config.yaml
intermediate_size: 320
norm_place: "pre"
rope_fraction: 1.0
attn_scale: 0.177
init_std_down: 0.0
max_seq_len: 384
doc_mask: true
train_tokens: 126600000
Each number is 500 + 40 x the weight over its row's rms, rounded and kept within 0 to 999. Layers, rows and columns count from 0. Numbers have three digits each. The size before them is the row's rms in percent of the matrix's.

# layer 3 MLP gate, 320x128, rms 0.154, rows 220-256, columns 0-127
105:508452480520432472500463521523492485445526442551509468473482474435477493461443470496573511501452469558492512460470448563512554532479477458481459521496438568443479485574461438543474476509482554469569433528449476491578522521509498432528563461520585507549497510517560477561551473534503443439482521436560445526453521509532538484481479507468569497529521487430444501455513451441435539508503
102:460474489527499491502506463542517497522492571550563524596547515475452526534444464469518512491515530532534524543574458489403556458443529480534480436471499508492545461552528474531492477516548520516560540469458481448484543491499493494486589571502502483608538450454578468533502460505525481533490458475462548490569510507493517508494534456398475466483511496450412565429493493491442465435509
104:479455521508517540490397463540496509511498579521518523487530484513512578465451533472534481503527464497458460452503503493510564483529520506451502533437546465528465572483466523483538540512492546503509434400485536491483487530457474494496586454528487581538515472498521444529467474450470503486537594450494537503451479515506508569507431525457525549509406464433469516609514538492490581426470
106:580498552463520523532442457558431531484551506435557553434572501521395584556467513530581499552524526529492541451460482461448542411490466546550484566452461495469515494575477487508444449494511526493497433505502447452530538531524486516563531490494534487475541554503564520438438503519519491466487485499480472507534549552499497515484483515450478509535551445502497479488474441492515496587475
096:521523506481486564524524506543529481431494586470475443560471512502555512435523488418530576523495475509538518420542487528554484464564455515413498509572482554557483540472495503534486528476542486588501544461507576523536490497560514466491455502457426428528539509523473531420507503503479532497434490472464527503459539509417564484463527532490516554495508505459461504509562407543492506571501
094:479523530465531524507519527533503558548511474524513464401468422580557498559516528467557477488426463505498577507454484473466476479485514449464499495463483545508511545498499565464510487533523514410535499444469473437402491531412508489542492507507516479509492480515532509507494454439593423509540516492482538539418467392505535467540472450480494558511460517469519450565504482579548495474516
095:482518460510501536602486480447509485493534498466467473535516542537505483559473575516490497477513577483566529417582489484535460560489520507551498528515482468537511479501484546542566457453450519508472560559456539492491501599470516494448470469496475487535439481535546531487467474457550559568484500489476546507505550498574502600478523424526529485549488501483463459527542461525471424409430
097:452472486525447485472472464577474473501486535485569543461481507554479437408522523456472512458425484543477493450454476504460514408507455546492522521473462492470531462500493470583503461530596464487446536502468499463479542466506548405543465482487537520465480626448517522534517505482493566557521469454486579547499474542515464511530515489470539550502488524484453556491492423491441563477494
112:458501477498547499496549496467537565394532460529572548529472518550479531490478405527461576510427474464513514503426430515497511520521463524518578545504511485383520581489541561482448496513485510511458562480495473526563481520480408503523484480472527539512446539456458505478510461502501498497507476528524486473524489490550501512461564515448594453466495502461516456536541458471506506384525
094:468515479487565506431529486493447499441458540521517511512499533492546480517475462531499491510460482503546496522497420495509539559494531509512573447448463496491490478428551574514558426452539533542472562501490440490536460407501523491477498550417502487505531537458542445526496632488513585462503471512538444453516472545502524536450518418471518560525502416510569489486499443434468485510513
096:499511542520514543486494552521498456505555516426499548512438488507445496488521460460539473518460482398478556423446463531534455489555514515494517466519447488561451495519491596473450504450541430510579475487435460458501426458479484464482517512516590529465472510479465498488524566579515500536501500408503525479483524524440438554417438468487577530459455526506510479525464435491532518487520
089:523465559505444521494516568485491458544569561518573534476539457472520555467584543489435517488471509498502421507460508450520469494500548534495495477511476515448557495539468507486498485431492582527551600455519497507447529469485580558544537527482509501551534461464460444490507520474485527565471483503481563410468517577526583510571504536455491508485447462462474496411536458486503449466494
093:490483476493582474474551550544492483515502582522494446480499505480500547482433488465530479510556529516449500497516459529496534526380466497540487527443479481531506525521454477471450510556570423593514544472545501426489511453530505572504477477524463509530451503456491471497496554545535484517516552490424479510526442485484502444531419558534471501499436591468561520461457491499500454562607
112:509534429514495628565535542500558526441471516480545468477548478483462562446499443500460520490483521543611502463522555481476552553475525488429518475492509482443467421478517517595513473439560530521513559498516491461464485454535445531490549486426491493501522533431557538453526434513510522514535521453500484506468523495506507457497508585487484544552505448545487588461500489444530521518513
099:467495445488488462420448516509548448452520491494486522440477503547481530498509509484496537404459506491484446504530573475483540534524458474435458495493486408552543536509476464568569500446505482516510530481429503455533463402544505462497517418490545476548473568507535442544538545492453489456534481519521486527582473526482418519545520543485480488478443468452553537493522456450559488445416
100:495510402518487532515544477515466459587513482561558548530444456460479535502444487555443543559468536528525471443522422459494518558502465548536497500523417519500519439464462515523469555591496559436521486490563481505487537573483516489532481521551545515493468441423480568482521441573447550470500494527566479522553537510523497574490465491512508464513491491523420484461471527473450511546469
107:447458519517519610523478460473500448463490504470471487575495592476559561493476550504453520435481494487417515497492533420563478462563490487503474565438533417489551511459497479506485578516565449585521563558481539533464557429475516541495482501496531507484514490498470448484539496494459475519463493558493489493580525443434492505537556493504538578508534496572485489511461504465477502460539
099:455514474480546529494476496504475479453486466527476558540493539451465588540430498410439522523494512505512497543494477466503493528459522531502499469434485544516551496443553436465490488504518549480517437504517456479429501505450474472525457429539511607405460564459512506558464507505431463545523446535571508496519448479580446508582487477526487490579473456530430469499477437461529525514538
094:498482505513525461572513477517508471533546512476491467507521502420476479444446493457497543517395502522563540446487575520502516550504510502597524486493479437403425435464545502399427527528503478445452544502469508478608467505502521529525520539441548483450503463486459572486533456483539495416502476482478458493552474536502454429487466530491477516520561510532515425524470541506484472510494
104:524446539619530514508509518485516518523531497512453565598551447557472477499496580467426564535472544415560603535515465485523470458500487549485482431564445491533496497513533490470502500474480542498466501538551547541521510444563468510420510462532462479445551485497546501479468478531452522532483471549464546433505566469520519490506543440474546496502475494520475455564479494561558503534503
104:508541515533465540520498501500491468472514552512499471458497416583491566484497503476575491492490537485469410475552500392505536491445514494447462554445482476452513416482495488458453458559519548533528503498469532587486532520472478461446483493526515450439548481518535444480466500461400590465476488459520558541480487504474496517577415501471517462477461501477521476535583461441529455488460
091:562441512488502519492605525531524426534562498499432501438514515486530513471501554591482534492429481528542516489508453487529511479467528609495539513489547460560538494379519512540436491493492465499495598499479532432446523415486478496490527420504496548431496494449405501464522530513438509527454506455531530453500571492486496482475424486504553507520463492493521508475515518497522459476503
090:482472456466461536550481541536440535522494537531532466500532573490505524553469460520504519514442440504558468471541507529503454499489545541569543515463469542468472478491528530477460538456485542468471553435514442431538486516529473480453537554508487516517452447516485584414425475567496489535466534521508419495491396524542434405498541529489488510450443563443447540430510503509513527454473
108:569511468529522510505456540515538665461553482527452536503478464609500513512501404524528482449466452530493571513489466522545473466523494554513533529536437543454454468512513472501483519444511470496569534459508490526529546503486506452528470474512500483534488538511457458534520538515457497432423519495474391511469555558535545529485511541483533552499526469540445484456468432465460482463469
106:504516451457463544509483498552511479495524457537458531497549474458488530518445499437494513476440509483412491501423510567474494534475473484460578547520477531482472526529619516513612505481528495445507507514494512475448512559485417513585451482496558471459459564456483513489453469479526489503552614484465435481496510485444416523495459573496468490458472496498539581483524499437507504488462
099:511495485568516469537508530496501571500573457433486452559487490498519483555451508481472567562427504496460501476516497505520510454504412540491512478494471521564504604516557431472465514503473504471470473479496527528555551500501446529528447455528564506556470443484499437462569446505476512427479462566451532497553559511500517550566566542503621531566451494510519460505491518549511501500544
107:540495501417546469532463476502561504489482577472536554531487467567562544500504522456559564519443494546461506566521542507460484526550484516516569479435511490479509494429500425521498486517501551499512511521532511506508517475442490447479478430467549528442523508522516534521526420470486437556452493513572509570487565426470568566517526473504508559603545463508513576505510424446496516470497
092:551547450546535534485511481480572474510478526487526472578476447449563494435492470519474533445465479516577527538509450586494526538493461591510460438477514542482432490520503466493538530569492507465589565495513472439532544467514478539467515507530482489531491449487454448502564464496562492482496480494432537346479509543440475483486494464469529517517507450519540509457477506481498518412471
105:520495491420485524646488535611529460528449572504498491476524529491522537479527533554470522522458469409467459550518497520496454442478450447442464441541451466547425505537534542544472445512465553538568558557555499477460495545513454481546504545495479524453518510450509476486481489563574501521433490516441509520519476509500515466496541564543462500491532497528486455521518466484506515431530
099:474561423461499614492432478475523447492544565514495488476503472506552491462516494505476518449534542461507562420521534422534507522516466505482487521458466528593472528484525602488555542536463549462491546506504551502481414470464534530519489457495511421472544477450544484474478528536518542562454445458488596518463524549581546548512487507521560487487508513516541449489551514558489488476482
097:530462497538501477445507530496463492509548468482547430446434411467548469506530518468484487433463534533497503521556553482464482520585531553480374479524452530507526625526516446520533541474537551471541474532542517552513513484516552529542499484535483462544525519474535522512470541524496560480533537496512491566544541471524487480542504514522523457394563431499558526492511466551500483505406
104:475542441468542527468488503507452455516498532485558540473522560509482610446507500504478419550551507494536427541586481495496537453483458535554516522504489514487481509493535485478504501504542518563551521492560484485429458376475511520506530434499545517530545548451501456523511550516422528539501557485463425493574458445452477480469484518514466564449495386491437489469554493487478519500486
107:535468496465535466450479495472521510540492568547491482548576497445445525485566525548510494557439531461542497570568479445434414447500518501544545476457558471495477455446460505502448473496510558493498501521455525461499575490494488528533477574483565504520544505460507451464529543438550547559458484371507482504518525555461524547515497521502459547495437545444484505458469578480508544487533
104:456524512417487592547442510504497526523540504498469481495485475469512541467477504571433516507489414467437528496529487523519433442487541482556395477530446488475517520531416481470506498526508515476492503465545502471385459517436465449544480502506539505494490460434531472485504535554570503484513511511546547539474511430456540423464507450499545576545519485490449480540448427430489538505538
106:489489537481548492478532489552491530516503530458424470490562476474467530471466522497493535552487459502413550548506542554515497548530480481495464487473459576463483552538552439443487535486491511582485584471496503497538468484535480491425508415522472481548501502505516495515504474473504510476539592480446561534520569513450385541472551539429556427398505482509455528488519550525468496428505
104:575506534533529572564454441518538511534528495501517482522550504493522549482494479544536501498448477519526514547455540463490436477467479504466506559512554518515513455444474506470443470505486470382535514428493501541545529434540489506533450485549375484506508553601505482495508470470446500456576427467564488443514504498551435552517485525502520507514528389501468447543539511501491534488533
100:485512496525486470452503466572472526577584507461462485494596547455525502484500442530501467489478479483490489429536437527570518487477437482508493467449505513561478515559489561477499497553422566517471509485631509480550505528533467501486580398467539488550467537503510443516503482435574471577492494527508526520519439511479537555500524486505426541506454529569496469546500459485473486512463
# layer 3 MLP up, 320x128, rms 0.161, rows 220-255, columns 0-127
100:465514521409540532483500503437517521423524572466554503530499544505548499565575494502501443487481499482473517483464463553498461496550541466516522471555542514482461512504493553515516526453439482486492539411477510496457495556503556530438485530543495581463468477513550456451434474503537471535508507483462479611493567535556516496508519525500458485456490493542472429634486501537563457531429
098:511449459556537574516472452436460489532513420441457519447489555468544533483449519506494490542485508475557473526491454472464469530468485526535471515547566540491532566475564532568493532493535477635545539489534464469475455544491527571527484437456414529485451514526494545513447480505502535553529434510537540493490504541484488502542565489464420450484521484455519491550418483481477431485473
104:484517545442502524471519496524527562527530471523525551508488480529508517508524544495484448541498510537495458521524456578464486551591465508477502482532478578520485559526569498490520523560570450477533517482567540519467398579502453494479490515484486448511433514498456470510466539483511532521434564504496532468385448464458417462561505506531521465463456462540522526489554520449472593569439
098:577498466539504491542506439545491451410483528433545390535555516557447495504481549487413573496567478451543471542499538528444502438435483499510487534506596547533506490521505470479470493545494590471548513506423443505525518483524522489467527585541480549512502558469494481484548543465505506571501458530557550534451519518489484553517529482504477515507476530535457460510496446554537526463539
091:512536469499488481569481474563521524510505463502463503537539535509572556539418495514456549422524446482482516432456470507428516534480486455441412500495549469473535498495443489543435481500464504484548516519489502578506495477456447473496443489582530493490482515531484475473537546517425502571406551535589466542482448465446556533520517528578508497469484468518544500549451432484451444502460
093:526497503454516476431520475502477464474481510540498561482472562553475536557532561472488451403518440595490575563418465411502543549475557530474558473481521465491493462563476464440536483548556516513493461523402471450457442440473487453510454480488500511420518523530551489485533505491482498460486512416528506492512447474514498564479480486446486498518500507554535465510431548518525553448489
107:464517492520453525546555478481546541517457598489518470550466520501423535431540464549490479483514495493545481445561457533542484533527494450453472562529542521504462459549409479510528536532441442456510466484478497455450406470527546518545495441482524546538491499467470449490582532528534494436516521494536470449452468451473590534497474492448517492543483436446511482482386467515543525511483
103:540554462533507477527356558540541452506557460492578500474562500504513516446481436459499462498481476502477532529492545490515526517557440513433459511543482507500579538493510540456476472479517461524497545464576492548520450479441537513510451468541523498565496474511477516492420494509492498464523424527508444457558544422449491487473508545598505438465508485480484591502501491513426453468465
115:482573460459581440501452475503569500496471510475443488543529510483500425442524455474488518485391546534530487515533481457511536556558463470433494529444554465461534468530530475550464517557494482515456519469550489533470466489538432497474473451482487470565546565450462498483504439422546477489485490477488455545548509460515472527502447476524447517491521483529438540502467528489529631556570
097:514437489495549577508523524496428466481455525493533488506518563537419483410495490496500531505458480442524448510431518492491559537503474514490485539512566558524480485523433586461447489520523573512543546513514471535538459575465566555471428473485502488404480538489525540444459493549461447532441457589510564513504522511589530499525516516541440487567469506527542483546474521504480499540525
103:493553521487454416506548488505486465450496507514476546548573520495494574425540564468416446515520493502447491479474394517534483533426457439464489470471536495469538564538556444511531502535540491478517479491512553442454478453508499481502544496505543542488471474445555527492539470404520441570499503569508519581448486548557449533478510542470477504459493555520482491437489554491487522424523
115:446483475480523522497475447493369559453517467502553444559478550550451472493483539563526538532482404463525471506541485517563478475535511472544560534496491562505489482538444428488498506460475433436484487472473442559477487541510474438560540456431413555507543519508487532467523493473485480444543491453440520533559545457407492458478504435466467519468548521523481523494542480519486488482527
088:569593451523475506500464460511531445496410525491516567540551537546476494410496434502476509398476495527520513472480494505483471536531489483430506476455560531453483489514508563560502526512554504515488551509538550498509525503481393501544489494506562520468491474496493525418509472456472438547527451531626541499483454484467510469442503493525450546507461562449457463457499515459536542464443
106:516527440465590549473506455500504461464570477484466532578488518496505538564485480527519477508584515456445574476445460592569501463560564514536563548470520464516502550488503511489481488505422532462458480482501394520562545538528480437470485512481528482462472536533429463459528480486502449482482520517466506516525566509447550522442468513486522529550499483587551509563534456560510548472487
106:476437445453516492551475520510512442463454504490484533453480457518532488402470505546480449447492517483421440556529541475527581428439543568523438476475527492521568453479544490457517456450477561498543448428438476529496556527479510504537486552512475551484549608454519521524498497517543499519472510536503463548495480492501480548527482469509475534542537450575502500523405453481496483438561
102:523516492519504557427531524460517472458494467536582533454520530466427474530490498404547519449475493501416503508445539505496562473457505555515470461437452597481498459515537479474512500530518466463515500559559558551499496443492448510451538483442496496456471461514512500479475500499493496533528471551473545497515483504405492465566417421507450397466538516502429482498487551582520468469466
100:459517545544529532471525441491527486518495468512491460523473466445520511450489537532501427544518514473497469527518464448412476523449517428522449518442456549532538458488497552540537495586424399533536516535543516466549558438435569466512471452531560509495503470498507545565586480462489501506533483408472510530577508458518491536526571489539470528519534500576482518506507452423479461522519
094:531474520551498519488495491496518417537572526480506510512516484552548506446482484523523474538455441528488507527532560473472556479574479492483505485559547554476470485511501516541453499439561551517517521542445511550477545468436507446460454458476521526519476438500489497434499545434540583552445495458525533488465470516518491521505457620491526580441513482445449481447528521578524407449577
087:470485500466563497495500465447523565567506459502428488440534469442450469470536457535525533543473503521522516443577461427452438504551609533570477488529491508544500494502441492498484529505467484448379532518476457503540502557518552487489500464527515534461493465518502525447478511385466543435510495521504511553457543526547475477453494483460482475509491472428416509474566537541479495485561
115:501588439506527531530554499497525503452399506543497495464429513494551504519492480506519473529467491499457424470536471467492468499466495479512455397582476471476508548468555447444510455576474547434490487433493478554482489567503487486527487529483542403475518502482501467440475569562526513541524510511521490532447443468463474424555440575519552504496485462520509480508536503463428535582467
110:562500525542517506560511549485477462473494410505491504476503467525428514462583527474542497517495480577460571508433505464540456434490480530596522461523504485542468553591476509542487457479456482450462486566530557443529594543534417498479491475468501552538470537533496432537483515482522509466474466444511500491507447586466464515473529543498567563462506464558561549510507520478553488510501
116:479451497566520578537487443494544604529511490443493547481483576490495470499557428497566518420536525467479557522536438497482484487525505587509526450562470380467466500501469456462525457482511515472434538499521498524498529482518457527525542512482454479453481528473567516541419468563485425465502520448501454527485487564547461571466488459509458492434518467495529497526521504470488462509425
089:553510567521560493519530405445501530554452437482490579478446525487436513570515574482413513489459473511480532542485515492511539459503461487419461530511533530464609508505491501463455450523539476509534455579488499487550528413476528502549456508450439493429508507445544445537479506478457511468587501442487546488511569479494475564542532476446547497491511510536536494504498492458494501516559
099:482449481535407459492481508476515572488521501526509615516419508550491568447455443467503504468483508516495514503475528463472552522551547469492589487458529497504502500489523509566525509544531432479486446579476523511509504511480567421521570527529486478477520557484483526559462520500411522393515559428484494495534483475488448492459441496490528514473552533490475498540559472596483425487502
101:533572557517441468582488502435462499511533551495476500455499510490515531523510450406520543492509426539510509448454529495516493486534581482569485489463479506528504427526536506436435470439536427429469455499486571566537497494537481444456506481538522503544541443557471525553465503501492454534459508480534563543503513462519510454531408479386485483489537510453451481570448492484503481527487
118:476464537563542495469477520480501502511458509624548472547481476481510457488514463478506495466483451497526493609540518480525495546551521460558426530496458561458484513491475488480512539543531505477549475513570500503425498367471471512504546513539544542518431526505551457567413486484564498493446596457460453508520488461472573502493529471486527450469539592485498506493470471502508508453470
093:477534563552484504453490507498519450482498523514453505445469524499430476501498461540438510471514446478460511456550509435499551516545485493567503557601518482473505384604530494500539448504511478533424487499458497506572545529492523486493545523494458516560465503460474450478466522481517515479614511480522524522477449583499472400534497458466505423452500554451527495479460533541434497504545
115:499484524535516455514438487522559581430471459518515568492490484510496494504493430476473447461558467542525508579530463536507586529501473519492505504548445542422459527484466437471546554486561534475512492527516475471454545525516525494466465482477461578513491528541410508469586543453460520465475395475552505525534549488554480501581462467586483493565476466444513548450486499542503539511483
099:509535496545489526478552466435494436516446478428543541439526426535436450455505467538533497494452487519434508466485439472506542491501503576496517542517558547489537572463465491490520450515457534500507468489552450486506530465473538506491514436467502494510506447501464485474458556503522464374572515455530528552493545487468569493430462511548578414470486491488536589430506553526471510476460
108:602514496460500501528440552489448506527512446486514461436480504559520460502517491516542480552447581542449492556518461496507467479519505526472461518486487487464481470444457485443471607510508473495524378535519536517528457504582508501520468488432524521498492512500520528493571500519471490491494438539570459427477449507482541508520467523550475526641550483508534465543504542432469422477512
105:483495489529488559503547514500477475446483508535428522568510553505461547503468509479524515492502578450570480585440471450599501531540475443521509562524513540479477509436492472590493496513425516464405541451498502512516453458530467482517478495593557471468493422507446477533508537490444491468554567511558570516499420461551485487484524555396516525489496520517475469514484499516544501486462
094:490536503515485478477494521500475498565431556508515502512385544458520540473482469532539451511566450480480441488469451463557518541487576489574585486458501504478584459527431528496437551488536497490563495511461504511515496461464529547478394568412511470460516471488546464468483532545594515510475505504556523552455524470522592520535506505559463500511485531558464477480517453555478509475498
102:543399442440490496480496417512527581569488532513422507489439487492471523529519499494427470489463531492545494449554434508493540493497523546451565505533494477578485397489502444441517445527493466568446492567528478556547534471523491478473525494466512485533508536492471464463486527512548562477514500526544527442488508441534460467560480512526437521451517525535537432551500555473497576491570
100:550539544482595423578576506559466447493526546523574530509504452509500542446485499536546480505538500437560473506506520476441553501561493454488525458479533504475462437504514448554489426512484535502550525410506423503456461478479504480479513528510531452574436519461486454515484565440573514481541534465512494449517481555540507575444537486447453516535470498535529464531530488479512424479509
108:434457451459477522530533471489509505537456490532454487462448557500483493563487561591486402458467543457535476560496565493454491441440507482542467547476499457488553485524519511472450513429432540480490476469553435539528529492509546562573528580555511479507565467573547521545446459534517491474555473520550428487552516540517561541540476424494528533541514509473486502512488496461539525499547
101:549487554437579517524498555524499552461480519472536532574495548475526526568549490456534518522468580532463577488485470530482535505574481496503464443427473503488448502521489500501537444460430527554483626477526468472478562439522447497527459556451469467559525521506455425533495517496498481529526476551506417501515499460467479572467544483524441520516452519574488526491565515506459549469525
# layer 3 MLP down (transposed), 320x128, rms 0.182, rows 220-255, columns 0-127
098:559519445539449575485513490427449480502399458586489486467501556469532556512527517444536521504408496562543432499497554498485519499467476530455478540490517562408526583484518432536455545495492534501436459530483533467507514589513426540543526471491533517422535552475488519523536473515504540471471518484479455519517453491466479495482478596509461506507495538477563556480488463550540528531499
099:486479516485566514537513484521408448551526508466453439429454428488533529456493453462533560492464406528503578462532471533424465489461511526464506526490584450459481506566425542509494510445469514505462489585464508508536477464474526468469572532401537508578541459485501513521537513537488513535488491530449442488576502520489481505443500558547421473542461476462502488465489486497510467482545
101:435518537499420505554529503522559529483523522459478480425469571551481496500505457494502452556464571508427460473462508542461534464480536582530507497538463483546467528521479499405568488468496491502496509517507499509531469471443423453474520471528410486514430566460532515456426447460437526482488575456414563521498522427547475475510468526522523470475462505497532572506563511508479448542512
097:469435495541543462516487553482549515513461480425487498511556496480523573509381434502422532556551427546461526433478494540489480442532481483434492548458494524524524520476504605496603483494573476496502524523453487457465528552542469502500471475460472507484514457476487475504520475517554487506546500566475522545518538532543447480536442474499541518559533412509435477477527541491556491522572
094:540538528541460562499525527434478425529512553476531437512557489478488658529500434537530495502523487527461539468524501498440454486469494530479427512512496519470471467485412539509500499583518534538491484500522526487518482460528539516490532578495497509517475538530530526491437573520490454536471513454479516459443473436493571473561555523475509510521453530494520539499403421519515471605523
092:525546524480509500514555520501466563521503482486518410474469485520488573493520553538504486506464499501457494529370566494416527445536533496462509456431488517478498458502489488491526488562536552501456485460450518463506520471471525471546456494446468445518539497568518500499503514491475489430504531380428518464530491402505560493526471500450386522576540502469413448468469476512489526491512
107:524536508524456506556531478530514503507503559479526520550416457528477540479545531402497514490463510465493499458489466489581517454469523576516466416555484449511493456477570527485520523427568542547561521434486565508460451558535506511559503428527535492484471431483561508516485571526473528472476489581532510498438457452554589465436498452531456463525464543504521488526486495472460432505495
103:482502465518419511457472517528469491509472545508528474559424484487488522484554503508474495526520450496518512433534555419506497498432483392521532533563465454556556461471439535517581479497526568532532530521466500518511525535459521528543555486547539537457507431422532525543578532483522470527507606520506518504485441442528506496469473480474644544527475481512507453543473474501473493512529
118:465506499545559533531471559550420481468483484461501475534523504556540571491485517516492537492499445477489529490498478468512597462500498459426407480504493483578481477483477469489536454504496485587493419538599583533552498447528424491505472475532441486534538548525479461530479503495505534520508541511454505587502518544562450501437552505601513498504527487563505583501468514537454538476468
098:488484447529554481564463502431463466463497449529513530528512507432519574488597478480553544541442595526545437524508497512577585561512527497511548474450561550509500559533462521534539515566472473504470481557526551526451503506559530533479466491466526465532537505503468420480497494525527499468567538517483569527499483456511419484471491522517570407499568527552495514493541513514499534474442
104:436442512545498450545569456498484515494538468523475499478460502482457417510489485559493497535498515469544506510484496539433488523471504583497460490447435504500567446539460540475493474534516531503531545494527508589478566538458471428479480453598526528466429502505484508529555514498579573482514517518404484453514455495490448516457524490561562464553539425458431469535416468524480512476507
113:451436490469482468512404457512469526529507512463495466442446517510497584541443486526505473523452501523536478451526388432553472494530526485557498474444471552490484539554490478448469532465512504447520465475469516532426517537563468517502530496436430525482572450515466432472515541433450437443522510466396519459581514504479520513507534448455427505499483501454550499542537503531536496471492
090:500502491480494515515430517496525547453478470392528519540556509526429552594540518583482483555468494540458518437482425583482518522512466488550512489451493547493456522474571484500461496505536448435535552517563566486410462510552438544432537528408482538508478521538429488550497467450468477463456473497520490471481521523495538485522504509525438497516571500546511451441520542477512496514547
094:502546443531582540554491552537456557503547449485528508549540537488429587528439528440486520478502555503459521518510415481536551500480453466539510487588509512392537504474559461477458525489497444494503546461529466524514461451437489543516517503480533549535529513523535489517483574563455530522553497585559506527431491523419545496488453487551468503506533474485520468467488418474462473496534
107:493558476555510484507530480519468534497490531489480570564486528564498350482539492485511448478489520492545470489484484469549480544500402503503463485480581496539492483525458455528482490499482516512488447509445443450436532567524546536425546475561528473509523471570513477601520561471491488472567527503492512464405484467570519552499530541504596552498540465470524546501462482549480498526483
108:528554561483499503510468582501570427466494510554498454456534481508478584514441515460520576516403532427543485491552547509509502551500401524502521533441525516553487524510536447531571513515435508520455479468497552508478473489461568483502474584419500512468484507464483439528513513540528453461564495470539492440523452466467476514554542496526538530551525554523472426558537543453508501509530
096:480472566490472475457531550519464478553466531539512442455547463546563503528454480477443523548475432522501485488502513523423488545450500527504500517484515547560523483464560457528481458514426521464484486516539473544499489468499525509515501514452580539484452535468481532521495485554503527462483514530572562533488481470494459512513607579480571556608464565504430427498554578485569525474445
091:514532501545502502472517496528472427538508538523487565435495502503529450532494545554458564576502462504540498491467476467501530393521505543495562569499519526499493533549484459437547543436491602454462467446501462509465436491465457463509561423504540489478518526498504444486475528539467549550479387499539520476525489488588528532526522433517517478532478484548463529501523419422457453508542
087:478529494415491529505452491535473471533559522443547475501537523479483365468461578493525510483506519472465513486461646480493567479527477514469483493519454440559447459501477509491479521498505529515435443514488457480521479539504575533523464481515519522452480613555522499529511464476537521490498453442462510487530467545481538456542479525452405493474526579508533443537529523458461496482564
116:577564455473531517462484454478496506467492578463470517547539494450485492541475542475466487489436551557528514517510606511429449497521466423537544501525415516597484476450496411504469494493604468519487465503559511508463455526523494480573521495507520561499463493568519415493549527493487469455492474522555484451507509493495486506515429546466396505516492458508564514475529468516463491468454
110:503503460477514555449500478475503463456451446449547525511508474531538494538509533496477501549469484617546490560428564463475515481523517474478448549504548529412517542557524471530459472427475516493563511477490490456500561519488428462471560507555481491539533497434464465448514393504465532500539502394493418446458478518458437484582484477537530547519550455461517492500510541511483463479518
122:440502451470458528518585474508512511515470475461474556525505532510633528456440538506464508493539482492394508573483485509397544465455494543447478428566461389493514449497472437484430406452466532524556501500552530479471503491546412524497496512474543490496486506491503470563503489532468487406470470494491489490496546542516480521551485507513537489467500484472478528427540507499498535490487
091:517466520521530516538523519515538448511500439535448447480451419443518554583455496484536523515453471521517405541460439592514460515445474512481478587495542495521486526572522456435485583503489496495458519483525421492527510484521475450563442565465449562545568528526511519437525533548485497506468481515555542508552518477509498541485518443476602482487483487505517519511517457572494563505548
101:473526479517495550579467568527563546498567492504420507454473521637537487447466494467456491556477450509546550488457591507458471500494524511506517513529413481473509480457542568478532490517519462495559551516462540529467504503483584424494446413543492480549535531462494555531563513476505555474490493483557536511518533512549508456504469502509540526489544404477474461496486453454495453493544
102:461436491466455486437483540528514561544496526519521579506478467461535591505547471541490463496409565517605483473517505461500511493502495474568475439483484483424492451492497528470490489466539477449484593470563462510561495394482569500476513548464522521570523475563524477523517543554464425457529527485509578486458505475527477452482480462475530489513517528464415490519539508527549530472551
122:504480487507462518533534559553511493525440468517481545521588535503515484456509491514503496533480508400487512470502455444551472500430500428449436552456476493515469439515636462400512506464508416471473505511547493551442539497541487547502552514505551445479508487471491495460448454479539499493397468533460556581486523500478449546437531509450555514506508488546502487508521487565513500565489
090:514450456536504428521511485470464465437522446552506472489514439436518499497458460487474535449555506493554472411490396549537538511497539497469535454473485498504489558502570475461462544459522394478516528517463476534444485575556515487456474577559442512472517527414465483428559584514494496500533511470471472440517500538496518430513492514492583470455450474442515491537495534486480497487454
121:482477526472458467518446504566510516471525503500558523490484467555465449520475531485501451495476504467433500505546316493507539477466491424506458563498494556477485512499561535469561500424511425479373490447485484562478463506565498469536462484500501461524472538436484502461509462509437527443463478493522482515473493492490575504475552479553439457528490516488507523511504554442532432473532
102:429491466471515541469473479402524538457494484464518500486533554486469499488488537477476485464494435498462497493431535395518454564539483482533527488414466569506502503465511427514560575557477399473503502428501447511525491566487510475533497475431447475449517565451519477477503489498457529472522551489530530471480559525505506533475475564431479549545517412564503503462489445589479491499527
105:510448478517602479529535504495476457442460464481463541561450487492464559553421498477506490531436478537482469574519388493476459526549530486498520457589515504563542497505482424564579499482583539474503475496424434462458434518492505454494474475459474488498533511486497563489542473553526516531511522434528458517511493476502507470517496515478495453476471500490576535480582519523603470508541
112:519490450452480497423516556490499493573500454554485397555495487522517431516479559467491516512499547471558500458584507490532580521533482536508483468493480471490498501530468494502558497493525490526540453553497467511523505461500526519533491511572471548487594533477507531468446517513491463436622442592538521575510514467542459503586525514484510476459597496486486489494518446483500584458439
096:497506493545487509523566529494523550547500523483497491553446470565560579457434474566516461514420515448449538454433459498558499537453593488487519513534524527486505584526452502468506444502512448459461514513485524488478454512502548459599512502532504501458416435489475485429491395493579513466559514539498526533462532567471524534496502537486433524554494536471430508485449469473499529499515
095:477553468526477548481505474513570455544451529489485512493441458404542503466518493466489418512500535496456483502532461421498565495544478542479510471540514577509515500530350481492438439481486556481511516529450465439502540521471552465488508447485553505505479481480531457507528459522485482464524492533502508549510510550433493544537479520533422486573525521488546418505520404550466446422488
096:565509474481537609540530467434511544508516505534499525580560583417487489517519503455528563474511467491540544535424471510517554494462485500477483475493482464497487484561485503443503417506544518431565431483501533483465513490486423499515523503498502587522424485539497437489525514508525494523484543507545473515448440509464486506497420414485468444466543480530583432435522525519492490428524
113:524525416435519474573452523508482398521459464541517492422505427478509513553460445572457485512554557490444484519469417551513481492456556566506550530499476511509473567453472458473474530448526541499539521501453561482469497470507474505514460505494439547551535477573518496475541540523467515516452472473479472510538503452517536493473571487496619544444490490428499536471481453557531541477472
102:462529472469567517474538492573488554514450449551561492476526497549549542552496557501540541523477464526459513525506519439522451532498529536472504492414529504459480490512507457529565476434462567550428474458549567462462471492495479479471498485465440517539562543509526444582451510564467527482512458511585494496462477523546436477466521483458489436491496455517537554492495447384572553510511